config = dict(
    n_layer=12,
    d_model=96,
    n_head=2,
    n_kv_head=2,
    head_dim=64,
    d_mlp=384,
    vocab_size=2146,
    activation='relu',
    norm='layernorm',
    norm_place='pre',
    norm_eps=1e-05,
    positions='learned',
    qk_norm=False,
    attn_scale=0.125,
    bias='all',
    tie_embeddings=False,
    parallel_block=False,
    init='normal',
    init_std_qkv=0.051,
    init_std_o=0.0104,
    init_std_up=0.051,
    init_std_down=0.0104,
    optimizer='soap_variant',
    lr=0.00769,
    beta1=0.95,
    beta2=0.95,
    weight_decay=0.052,
    lr_head=0.0117,
    grad_clip=1.0,
    warmup_steps=200,
    schedule='cos',
    final_lr_fraction=0.1,
    batch_tokens=65536,
    seq_len=256,
    doc_mask=True,
    train_tokens=159300000,
    steps=2431,
    dataset='wikipedia_en',
)
Each number is 500 + 40 x the weight over its row's rms, rounded and kept within 0 to 999. Layers, rows and columns count from 0. Numbers have three digits each. The size before them is the row's rms in percent of the matrix's.

# layer 2 attention key, 128x96, rms 0.178, rows 73-127, columns 0-95
107:575517503477457546576532466481559510505457505556497440466470490535467372506472569477475500513467504478470569549465461528487533529544456522447523602513488533468456508483459510456533522505566513486519431477491519506561484556473556475488486493536543443531479542425490446427454508535535512475
097:467566496489536484556511496495476460522457557481464497471493594499468421559441531438516490502473512544567462513506492531498497539493591542546448546516490452452530448437424469415503438458486458474520473506417511540550491515455504462465578541484531528470512529504490459571478457450515519515
103:466527494474472442495540497458576582509447532462485523516539520593557512564530526472507489498493475419546509521464600488478451509494534444478510483517430419433453473478510497598480495558513429540458527546542521444584486464520500513542503554447512549530510492541532485524494481479488494490
093:515526507522416518441527424515372492483482498519425503500517540508454484527552478514476450532451548494521579441487452539496516501543447515518419496522500503467463451506513476562483431506538603438444503523547513484512494444493504539564508550531495490469465517483463425435526517507453494531
112:533501499500426409529547466429435501458526560461492449478546503547504590384542503491512521485536492477538497521486551489490498497493472466468463492520431502525541546496489448557581456469498498496486470470480463585433552502537476520463546491519523543568559494522466495496434549469461511442
101:492498453474530434516507475460427482457511497429486499491513526520519379537511499493441516517581525534525545418445491580463546513486513443493581519488555474509532518433517479430487498465370512501503536501510479471509476522441542495457506452495535490480444533546510467465439495493459449463
106:499496440567505500535572472469466551511492522628567488535502549518477444489540517561565499475604531490516499482401490516476478486445554534547567526538549489525518526484402472527468481523467533467456509461486489475526427526520491524495470494510495550514518487426476514474516546513551557540
103:439493484561505490546450499519603435493552523496506479510489500397581540499490465475541505559486498517513585500490572499525504433582474571498573499479555491520494453491482471500515582572488519450465416512551545517502512516457486504517532458585464491481472524489461494532470512504524563505
100:501492532508482479470470516368459553443529527529540547508506548578526500460448473511532545501552476500536491514388483445401547527500444482478518478419502484546451474427474525453494512473444436537496496493474561546479414491476536491536446507475501484514452508463457537486479485537534504484
112:469434550486482438533426555537484477476477482438543512557500492546518531515445514577570454490461438534488464501525493468547454476475451448482451488478526541469513473496541479563478514514471542521448434533490487549490539470585534518521508531467380572475499558527578455506468477492453489484
099:463412465460405450504456438579541517491503541474483473537450528446482538405520490501432478539500424522441481548502507480546502529411544447537491465484525508574483498480533526480553569498534490492468470431482472511535471448522471426511533490465494484494539459514518498528446518492421538496
109:489517517438411566460546452549536467491510495473440492567563439486537523524512567583506505576496532470464511538478445523560447452517529534557457482515520503531520421536486527496441537471517572496552516530528517543558537537532514484483409524526489499492453504515479491533487531517398481460
109:510452523502526528469433510482553523525477498509505522500495432475451464468511516516523452475511467447491547489447456579583493491596556491444474451546545545471452435549494479449506588508569566591511439484568516506498508547558466497510524482512537582518464485501511462558494483529481460456
103:492424544521516510530477511494481461505497590513499451466535499479475543567553440530434458510481542485479470580460470455426517481480496445493481452413505468460471526520529507546504460520578453479511499548469552536586514468499521506507545467393460536472533550455472468534522516453488425552
097:482552369469463539485553491473485533560524544499532525496552412542518545558555510498498531494511470549435500443443555494536463544522502470497518452494486515433500475475512533509556509503452507587463502488485528515494514484542538484577543461480542472486450402455523493507462554407472526497
102:467527460467532540459518464448519524496560470529607509476551568548508429512475501515552561509486470515557564475527484551519491485486462472478503462570502456479495503475462432525487491505541473436503507512535570494414487463517528560449482498554529535456504502484397470449471527548571446567
098:534419512480513434496502570523449523557598576542490537487444448502467480506485410519510507498465487514549531508449495520524510433533498577505559467475461516495485491488515509531437499468423474530487470504472525485488487457517475471549452520534503439492614488497537502564556486510436493600
106:481461424545485533511457461494529558496586477501541530526525524420560445562490521558479529537427469449431484509522525513483472485522503484586507430598467516473574498477511563487505592442465500537460516505504510482480544540541508495550551455553440477517471498542491500480497435506497500561
115:467511491468485514433455527497545491514447477554516517521439558476450433417486485482524526512544468535534549540530421511504573505499539533479513496562558457404477490427515473517476566554534565530514457575460576486517507512514551434495443465494531514515507519507445510467528416499564487499
097:514461498503485495395519587472475532533491516507549542485488485577516509461458496514472536538467505526561467517488547509561515556502555498471532508472447516500419490484499492426525500547517470469532583517427474493507488514466378458448521487557480472507587444510522539475450466456491456582
095:495436511513467501524444477557413487536513545514533475591499519529576524517514555543453518473510530481510492488496483535479454483535547447441460488497452428476502504450550544501477553473443482453526612538503496475506425495479492461495517470505472444540455591449471515551501530477429419460
100:490441507523516489501481426517556419598520505458461520457498496521508474514497512551563522583533435572463488545583566487490559522479527514518547504551477465493489503584447500605504467512497548487504471483544532469547475473578512474522476442497458432484491490502521436485510528469558526449
093:520550515479543586453469530542493504453445481504381504486490534481506531533490475500500502529482486410410540446464494482482541440489479409509508532426497508492448528464440520498492507489538467473508549425531498486486558488465561500505424489565485518525435549448459491542464523413485462511
111:483509531456509440547465445554570530537522458461517540427480509469524545548441446459487409472471452533498444499520498512532501524548456446512469461505519539501550474480567509527491557478514450503504497530473497497546601451505445437512438447459511566489424532524505548556541570539478521516
102:513497501450524487540460481496442488434499426531501506603480478541492555502531541520478466492477481508547442511528461484477534460450527549542458504450476506525463453542467448531606500519528508568484476537511428450505492503551432400452504572444527519512555534505492499596484456555495515525
117:539522383542511522518529507443465535520548467481511473557569469532547506476486537528371430465536531441447457528477556461532544484501546536456510528500591455507506516524502541552542509512511410447480529461460491470510442508490545482464547507500455494557550495523555516472500555478478508494
090:532516527611531453558501477460523440510464485517474561541553559483483570483521490511445440496484490418518464572510558462527533484493460541482501496519487491512493539518514463479541543457456425463453561502539477461460506556548606521491507506405512517435480470518526446500489503504538511582
110:468539503464572557524500430509568504457440470518517539546482534511474499469507497472529505537486564520469518538474483503510563573498526535460488525527504492519510384491521536494577529436472488526473499548512530438455561432515431420556496418513478497524525582549502488504584492445462507528
120:500519453515515498524488533458424552517542573502526500480533540537461504547507465522471493492530584509455464505473437529532587484500494537579476592515488485497487522456480491449538482508496519423573483464554497581528459524464473543448472485540595524549536449503574533450564544500509456530
100:510466550486531458514476506574525474465534445564519491473602424538438504477499495555489521427478513531476568535444501504463521485526518454561456429481458644505460476472541464484445523556497477505553500521492522490451494518511520534490530513457396503526530487476571508526477456527488522482
110:505580497539508512448563458492466518484474560477464502466478488542525498431555507532524443531538524501453489451502565521476518476567474472524457499449442423494505462537594564467506488441479483502522470506451492465499515448571502490475514526406526514603599472452542524530451485536534479483
100:499476508454569485470519454600461517474454468497481502496444491570519477481547554460491458500512464510470527522490520486436452542458483530492444549511486518508459457534445470539496518464419385411520541480517473418517482573507544505479567512519460508509501514527498560503419509398502485482
097:497468472495512462518499527517432484459495523458408507526491498534448499509509494561495423485487506499513529461545533481472437538553544380559533612462511561422558514492559537500549515501526469535506488547431508450455472550476494515544515501514519483543548468539500527405525471442535494538
098:560455478451535518472651509495454516414501443445485514499486481519509477537524559518534573479530503468482507450512495491506491423511484511457468470512505463455551527484496490440486503502450543507526472511489525462553477597413528538537493512494560465487527530517493503481422486554551599540
099:435517481450530467453464517444512436485529439503577466538521502593570479569531492540567544473539516450525468476519517543524520558533406534519521487535469551481487495485479538485499476422524480405556532480541496490488474474557540483521496490447525452529518514430457510430458543513516566503
102:430489529514475492536519536532492503499487471586407560512472518432494430513503519451487533558591478475496509462496528543421550539474442551494480477533489532536509510419470488498507571509590481468494527517472526536505525504536480515505537360495519466527470427464489493524518492538576502529
125:469495517530504497540454523509581431472413457498469494414453520446503501511465498539563512489488465447581450490587506507575573514472443482482486507491567513446532493555453505465476519533549491510419443526550538475507501463474526467542547471576523473425496509452560500485508553504492550495
101:499549525460481463537579478544517541510525475546476497505474445534455535442542534586545527451514550523426489500510477542523503481562573512458475489466508498478531508500481559514524584493554584517507529495500528443428545449542468512496505614500494531514478535533557455504510458563523434570
107:493461475413506502453525488497464442482492510561495548539499489540524448543636526467508482497500498551493551533447489579448517491461491473531484544614546484504486511485483568533532540512539541474515501508492492508502502538544475525476455557532497527449463576504527480392495431449496512571
115:481467481589494454447553518464449498448530508524472505494483490497480483507533513469443391483539497511503593545476499450546514505479523515514448512516547440559484555522501510491561518516525437503526499511533581540460486495419577549413409475547536438560490516544497547515468513483447515504
086:517486535448569556498440420486454519506509521515516494479505485525533498555454499482532577460500531514530509454502501441554502404471524501418551442546426540549507438551541445566480518507491531416473508488461493562434497506567494503542472447508503542419514570527486473487482446495514462514
102:486479501494544483463495550506537544496437523541509511546571460572469491572524511443474551471481527503425506501571482513513497530571544523496519553569519515518590601456477478480527445479448510479526523471447502502439466522460509437578555493532452512517504476480491556554464502590504553542
101:477482519506495440481461512502473541439528462590413473443524493510519534495539538569478460465515489533473527466512518429551445479451456495492474448491589448482449473495537537461526497620486514550545554483510551438535502472534459420460483457497456533490509449516517559493484521523478584483
104:498504509577491500477513502451417501527515515523499484527566489452525517476572483533428497546428488504424463448418499515438525505563447520529463516496540506551433508503521505552489469456502488487510455511498527447441494584524527509509464555536567484505457540604569522535463520505523594527
098:561535468555499487588412503437519526492468467546478449534516397462556483477475485455512474453500422441497512502540467558424484518466515548478466489554446475468530463550518505497500596543536517518523469499508499457515526473538478549553505471470512461466563499527436463465479508486527404463
107:426481550517487542488525530439530497496479534557564500531477490447566496488543438487450534489510537507523500459522517484501475518453451539453545547461540567533594535451439510457491524501514472500552411507517569562576424559544517486544462498527515479565495497466468465492442554486484558555
104:498463549545503401511490516479516489511499481488490470497482505501484576429588498549561469486461491502469510462533480466489469499482533490495491507445500542505462451539477450514443632530509493589497450435496456464520517504441435423476523438491417473504478477544506476547476480533557490412
094:486459474448458539471501487459472519479505427558439468545454527542467536474488487497480540484459518554394523449493512546483443509465515500468543465536451480490481545429538442464571503523474474512466490512456478503487524618504418417510404537457477492545459461492531531527520539536457474522
101:375506508501508542474425418514527537514422440514500490414471504488433481478562499428556473590567561516515491543437453457463465503528535496524529559483510520485506519498501470539450548569489572507492520498478523494555482519481485508458478494521535502509511528483545422533514464566486452508
090:480471494486501514493466499521549537526454550479481463436443490593545535456428549570563433515507479556469523471491467450489497512557440444481395448477557484496538439439546556516498534471447469493520560494477384487490503478483526526519490557497488559497516438500487488556547520487495486499
086:490466502470498449478446490536518514433522455485511502462531522531483590505485340536545474519535452467483516459550609504512481440430455545490470509538498497509498434519535488511507475482563471559523520494509451505471419447529492470486517446470519539419533454486479524438541553506501488508
103:521574490504495497479551506490490429476571638439509474480513513476453501522505441469528522509476490467531484445494514466511534498508515513507424538484459516455455528546615492559569470510522394505457536477503519505467527555516449431410458526542463554483523502529544489542514515497491471474
112:434524503514539473525444454496560512509525452474530523519510579479514474449525455484557508523496440434540462449502496453539502439447513577477506471465485530521518554472437564490448523534546445485495525480533488602440496477504509519570546459419505446487505496454476534400476570465538497515
110:514465551445483492464466487547559491552509447513517592488522559459528507480484481514589501535506494569545551526544468513538471550459447492544561483523472473552509500474447483473481489491559494495528504551506474519421504539432499425581543521566501411474466567506421436510546517523506475487
099:555548466527473457522510514513518519531516497492500550517451447523519450508485468510529462497532561587455415501413492431506523452539492494470470504478433483537509539435500412428461596447538534499556582525488481480601520548502532497497536566477452477510495528536517483459483474467449500519